Each number is 500 + 50 x the weight over its row's rms, rounded and kept within 0 to 999. Layers, rows and columns count from 0. Numbers have three digits each. The size before them is the row's rms in percent of the matrix's.

# up: layer 5 MLP up, 1536x512, rms 0.0631, rows 1270-1316, columns 320-383
# down: layer 5 MLP down (transposed), 1536x512, rms 0.0543, rows 1270-1315, columns 320-383
up1270 100:393563434426514472500561392479527541462556569471650551462463543543512444532517477488520446529496526536488474582484465440446486507543485523486540487507459585464481497437522492440438524441478417
down1270 098:449412525561512489527505541577479502450458437529443526497429528464520535504472521491477585549515492410607448464555545534485507454447520501533540465499495470569567494550515443539454519552507501
up1271 105:542559529513498447422564489532519494520421427466468489517344537504452493514572516500543525479483533425514571609414504516484562479517587549473501556473417413382472504446518458492505381488463587
down1271 097:459408481420542533571466564509587394483517544555417555567536416533522507553531498523504484434535518491631534570564495511547512481561457460583503448532597538507485607466522480549476546435490478
up1272 097:466480590555511600559543457426475505506473534489522583530469524485523460487378538546450483567584497523564499524566461491523481450540430450484415421582513509483533460428564438543534435473480525
down1272 092:552409418524495461466520432458525551495483611506390500519463569479472521434438458491465468596461448481500502472450466495489635446484483491490571527523449500563442566566473539542409458477522441
up1273 094:519442578482468581531449470509539381489553416470436524549540495491400441448533627475469520439507499506416476476456516475537607534566492530457530521462564439505401528466571456520579573472507493
down1273 100:613468566518489504516597436549578544504462522420506507457476512513558537511473486593487468578609458569530542503548487502502506510441451483484436472583419509558619525520476510502558442472534442
up1274 094:557488550411570482526473469575430449436532521550487500552452400565518432521496439576465534414447551502522510453489582435521465472560518404409445578495589463408462487530550479514489488534552477
down1274 096:557454478444406466536512488557502415556475455531560490553511471516471504450520515454473554434430378415552419520498458436569442491429565537512577458548544548451509383511511456505492480460553557
up1275 099:539541507414510522521540423392475450555491459445473413479443538524504407499608510561546443545515412526473600476574466510466514495475575497498484515448397562510475522455575505505513457512508544
down1275 100:431484364438500570408475501455436552532510460384518478403603480452473508519491528580420460529540362488542642570483526498477603496470581549609538472547473536498609550550550552525608475371439432
up1276 108:542447485494530537591515455490545484477575491407527404500554543538621442510541543525470468502507529546511506454499466515605535495462530531578514536452514550517457423566453475535542521435436433
down1276 101:573517534500517427478456533488490506487486467437603489444499474528482456410534542468423540581494448495532473405520558446488463465433461406532487539519510414440513482483532419516560490549379497
up1277 096:447537547536494484476534546495404519504438501465519502440517421431441458596463593511448505604426500504482552474480500555463397501351539482615475525378541560424547469573472482455471506522520522
down1277 095:496508494456446504520566448574375556477509478518503496542457492539448501437537509411536518407526565492648577378421524459480590592497493520530492427552483503624458491420504538489524505520520419
up1278 105:592457464450484538487588526505432501557543447524517539533444508493523532551554551532480382539520459404570546426464431461496505548500493420520535477547496451563410348570483519434531578442562522
down1278 105:496548519555389483486505619570538505454519592448471488385483538519469463571531510451557391580440577474468452591441460584534401469498512475452506533434540573460498569520533455533576546523460495
up1279 091:475579527434554508486460444490583477495438488444481416545475519448530518595582468501571531510581437498512531570432453495352500517470555467526536514492589461493451533514452537458472513458459507
down1279 093:515483489542526463495495525470425512522507407470622480479570451543535515450550484460520424466472517472531498439461516505487486468408539567472498463576465415556443542476473470552565455570506486
up1280 124:439440467525561498531487530495582418431379563455566404484516459545522462578483590586512477498456491495429524486455480542593480519505502496500582489506495463492439447457473492472468400521529432
down1280 126:564537535505518518522480509384522516445461490531443482506515492549493511568541453525619479479544625495525458492374513549472495530482568513473573530501502446442499531411497499475399483518458411
up1281 099:525465625562552494468444430519519426537533540516396453503548534522533411488538449442580475504415526406378532486535433426567527495438533603499523399510510544423533417443513524484440464546509574
down1281 099:512642490516575532467410512575509522471477530518526520469467456493532511472435535465424502536581500458628476482441437506561473500479549462524566551546570509474500480488527506595573545541513446
up1282 100:547553522456511386494529493470488528476467422575521517596533463549500482572505500465556535379487491492469537450535447470575564533500432639519486542654531526472532427416502419450543515540499525
down1282 098:530597445516461489417607469588466446533446518409509507471563449523535412446538548443569481499478418482438462485515492481518406490457469553427439469488517504566563474433550435511398502477482579
up1283 097:559531527517501493471572459470488394535527495480520419562496558499533436493507507498571504519464518503627492525436505574449574491467490570416551409550407546508452533493473490453553427499554480
down1283 097:429386492450488414571508506551524590506568432513571457514525529558479563551503470477555537483515430444462569462426478612512423479543534498469446568383475428543564532475401476503553482497468596
up1284 102:620455566488549438541446550524598409515418494455549514467554566500459554416510610480564582444485548524603421378496458486543440471502568465578492441455511567503560530498499444440525506506457531
down1284 097:528509442555429528491493609480524445585522557483516561491498600476515514523429504577476566488502482472405473498576476392544504483500418351506565426457441444531469521587528523403505530583496531
up1285 100:478494497419492477592488431467535477545582475537503512530479438481450533524548444484526510422458568424432453599489465512509538459449503531474513443466606503587525505503465502514497556489508470
down1285 105:577618480450468565452473480467390606498506572538516467480442559478586491521473576494519457536463567489555529457541476464509516428467503512615493542480536494413486506480500505570482459463505502
up1286 098:481433539513476527520569475477452491483547562487492472412518570534546501612532460413538454502493483484548561526454622570498459498446561418525465515536420510515419507543472407493403451486493469
down1286 108:571511445415479466471480624566566506514442506465518499520465439466522463480522526586396570543459517546427474461462472457527600580482480551511441549443608558482570486529540484477538488447527557
up1287 101:505513484411457539573517492547598488507513491494451487538533573466417466502543527544484432458531524481429496539521450392524569447474387393510461521497428464520466498413517476505450579457558598
down1287 100:442515526529446589450405506483524406587572612576560520431514493484513557565518461532527517454492460495524526616533469491375464535453480557474547511481481467611463425510474463498446527475526472
up1288 101:482553491450528405435548456477536489516398531434559507541538448533496601499484483439529510468410473443419493510480523538459449518510461472443536446524449445354585449513470449452446543548500582
down1288 106:530515526496468456395484512449591476481459448536527492486514415426556492484546539433424520463479577482487459518577455542493394512444472496493566478458459585448473415515481538483444497445410572
up1289 094:573512425510459487509466536498595528505506444520494471544538485512569438531478499516503462478464545516518476465459517485503526499500521465472497657384499601531447529476505528634516479460484548
down1289 097:472487595504577528543552500477546458455452472486559551563607477498506413457451441535484601479415504372441417550522454533522528451537495619435555566492507470532470503517456559503463410457520453
up1290 103:479453516574510506572501479547487545523503424506570500510560406523440469489549559479409508534404448554494434526502467381520440523461531459506500543411475560471479447568579525487516453568502488
down1290 099:420467491587463504489490397519447504442492469515479492556489478504487537548476563425519617430585543456408523496536502439573407533549572530525545475505430498518474470413522465557512535563470450
up1291 102:471395484516442518478572482583469584494451594549552483416401542544486521593506595475523498474465466496597490508488485470497419430476392473481459586461552534508419573509525469511445433462513593
down1291 097:523581536394510498499411509424596484515588519431455508620559493464472546472463546530575551506554468508426486435533481461467476581506536472502432471488530415478529529509524479582514541552486456
up1292 096:495418495418540566540505503464481511608404479446487512488510504535542536572531475494509567494554553572547508540506424476463453457535551440579448501542452512361453410484463482502498482552445504
down1292 090:459602583527496508515466526499433491370557500471546457530395471477408509438516503598517511521443483404467544400451489559547469539540409481379624492504505480461511589534531533504618500474479380
up1293 097:449492437472546541525486512432362440531454538605532479530516506510448483509465507482507519576559585551517499441486477522501490534516498471462528320599516535504538518515476505459444542435493606
down1293 098:502472472508439391507508549521521463527522439450526522455427462381564429535462450548527450449473517390575475502520476525435526494442530475523564618527393513519393393540597410453512443520519545
up1294 099:488500531466460510574397609512590460451582536464458507571490468507534525478460511546491395509437533535502436468459424465438449496464443495515550451441556500527525556607545519509503541454502540
down1294 104:549468455400441527564501562553607448447373436483497539421441518531477571470516404479529543550530517457438521395512535533521445444536479394584519516503472521516452501383504445469546421535455403
up1295 101:511423477476477436569562528477541481514452583571486518456458513551478435511563447485498516544462529491543375514435458492484475535458489536557418428514519545538480521423517421544474548545572548
down1295 096:545510512533417439484474537576566509496461510496508523557516512556481447518477519484506544558474496589557434545565483429512515527558653482573508442532524509503537416430557481503402443519456453
up1296 094:434450582525421465538484608525574483555347492484530425479579541552483496470493425486544483525434454516458467569515472432438418553557538576489517516547561392468538441490494482540486506468465445
down1296 093:521528503390526508549439431448497368461592481592597435617544458467513515440474523500486389487534588492433572414435497563566516465514493507540574423480475519464400548524416548601574526505533541
up1297 099:533534483463465560515461439499543463443490435545530422473504475509389487587448464461490478468558566480498414504510492404552537448501464456522395465498500605562422483511616437556548452522398430
down1297 100:426541479492381403401444399467471518473517588508474435413526436424625458487514606407472482545501580550439546494549436516562387490501497495459495405533541479565408520467416457401358498438492456
up1298 097:522493515516494532522596443481530519537592578518432514563525462550529523496386514512495515510573445582504542475434530531502534422514537518490537489586492429557582543428527496538546556606380593
down1298 097:592481540561524466431463438530557517490413563514568515458498493498490441542547448532482450452474602534564521545472454546488512438475445515440542516582462496444527470560492450443530441453540494
up1299 098:518515543548549460430514554476433439497450445471597466407438492528445571524461438483477501569520388454506485366454465497431454504407506431515486424505505555521411520576448471529592524456582483
down1299 089:486528429519624510472426443487543570419539501489394618553453304529539485476523506543506520447460597530449430514436545477539483504561604501419579485482482562440618493412465470463445531460461512
up1300 099:545474377494494358553527394640459479492400506558563503525562566569479461415530482507459522460442496482457480424428522452578438445529521424447477528489476557524470527576489431540545517531613569
down1300 101:426516444528497581538510463479471525516601509544486545483587457475539470476506544567566434540473457583513419513604481516558512514517490519582539536544556481484553432598441468446492544416423511
up1301 099:478512589510531490486540508478500517591573469504529572478506443464526516589452569478476441598523541528478502515496652543529571514573562480534494522546443557583496480478443416428506514567494442
down1301 100:446566446473514486463460498442516488395384435532467542552483344495514456535503548489491561565438539649489460465572458492514489465426537503478488506512572476419475508494428556431537478516473524
up1302 103:432559510528495551492488506588460526581581560469453554482405540553543594479534542550565471640587540464493520429527597553434507466521564534438448608560544461451533521428434494472475401464497449
down1302 101:522483463561563552505486469534527470552508488522505437515465526370460515512434542435468513403533555462488501518558433441471511467411452552487446532532535586568469485464590497409542500413454414
up1303 098:456424449516519507543609432475459464478506479512469499484463496570416585575541491448501492464527496563394504502526524573535500522492503521449484594469490480487552549487537498479546443468441510
down1303 093:546497520561529482533529501430515588505483440542608513471446523484530473451503471450426485496587580538487556403467509421545513555492445467534522500493527459442479464517551550450472408533518498
up1304 099:425497533461579576507498480503544395487509538535506387600510573516516581517546433471449501435542465427482435538481497586487545452548396516521530535488570560494472525596494535482491526520570564
down1304 095:514613396474470513471456426399460499500492493439526448497533517546512522477564442579575411514415571625417508545508495556532491564469623499454547508439570517517555590457605534532516524546453430
up1305 102:535525447435512444446495598575418532501380496506436457538463462506433496548471499501505474438469503551446540542442548454436520503434446511489526484466469478512507531450564507474528494438535503
down1305 099:477412559460512451443519525511505515467382514501479505482452510576512467565440507474465479575538508603561508511482526463488528459502461597510527461513328536525474499531464561492480591463431522
up1306 125:522490497482547507502548449455472500524469473611441603579409492501513514550516515507465524486497447531517486576600504492423391525517500418532482495516446512585481542456467503594435534487487486
down1306 134:482504432528558565517513466451463481422548512475531595475508552567515529642610435488457492447544436476647498568557540462483440464478458521606555487520497534571594425511475521567457512465516513
up1307 111:586503502551510439511565458480593452549514423490368510553568501489515466544581538551404481540480476500550517455410533429428555486502514533567518530559519526536579495539416506481501440520550496
down1307 115:568528429575476413495467436470563447547559437570531562425575557502532459501444494503419481518481442443457615433530536441548516447553475497517492486506426511563495553563544542476536426480511515
up1308 099:501513553442504578539529576471555506424506507459506541564493615503493454507522557452572496507569501607427503486470499528489503477520475448464430356532550550492416556587488583565500521595530577
down1308 098:500494509477477516472534452400466544624458456560485548539546444531505494484542540526514466483444552377534478581531488409473559543461521449530538496486506469402522471532579575488471432467510483
up1309 101:511566507514492429559554494522482552512501471510475480562526541562466428580444504503469397498536495454527452525445492524535462585435470515449488594431423433512424539606385534479493549510496514
down1309 100:532558418472511557441423528474511494469480525527559532467451544519495599462541525484528558544473508577469536586542440489524481449526454496501587410574550545484515532435522460496528466474528465
up1310 098:472579408451571513447567568521357484553536486494467541557399556513481507543569469506521555489458510491505545474486549478470486566512568576542519497557493454533475508488557402546469478444542602
down1310 099:492515497463475488439540542483474542405470533543405480507481410462415487454451495670509511443478443493498394553505412485436528545515513479485458566484505426430475503544545414509554504487514632
up1311 095:537478500465422570471531453526446428543473508461524556419502543639475502579511551450450450554498522574538532482615483413454486492511454516550485535439547476396470593552511491460495541504389457
down1311 097:463541492505456497492526531428562528460577511435485513504513486505502514487476438618574558430490476412518552469459463632412511515555487538505523557510499594457580503469518503513510450544561489
up1312 102:414535467559459570434490526537525554471456500501433566439494513659483505578509522497486445544461502597506450538497494481536488492434504505541526570575466498488564574574508507558553424556629500
down1312 099:516528386495563511497457484513479529537536461492532490515539542479483496521452503473497578568513445553459416470502536508475533449560463514544623493589577615667475393575386504547473450521515638
up1313 095:475463452354519543531462461501460501483559435516501501433504467586536559523421485484423483592476517473547447470411540506558534472512439424560545447527550415527426501583571521475515471533464461
down1313 097:466525516529569580504495486485509529396544484604552491480527618504432453413404542486441459464415490526574495479539429430485521528463469549357422434453396558436525561500488476538512453659520599
up1314 094:543468412486523617532551631473499484521515512535503494503498525411554567496425564487513476525490523526511437470511408530480483488431556461460479487627497493484420514514421550445549466401583472
down1314 091:528422604495426557520473562527503490524502577465565425574524442516521523580461441521496481548456508530497454435466593554441551441471509491485455501480442502506604578541550557566547531524527594
up1315 105:443400493494519474524466457527529569536460534518505428510469516449431511541488430540497512502573585479479535542494385450501465556484564497539512461520496386578440526501490475516588481500510440
down1315 099:471532501525522444507526481562499547460525380464575539490520508465508533488581475480511529520421415537519473547484550523493498423534478504438523563543396461525433505411460535628436540513458438
up1316 100:582489512446528504454499464573469452451452488440550494463394522571498523467478516541495611495424460477466594519443512520456519603475425589445562578560500565509477456522491375499525589561579542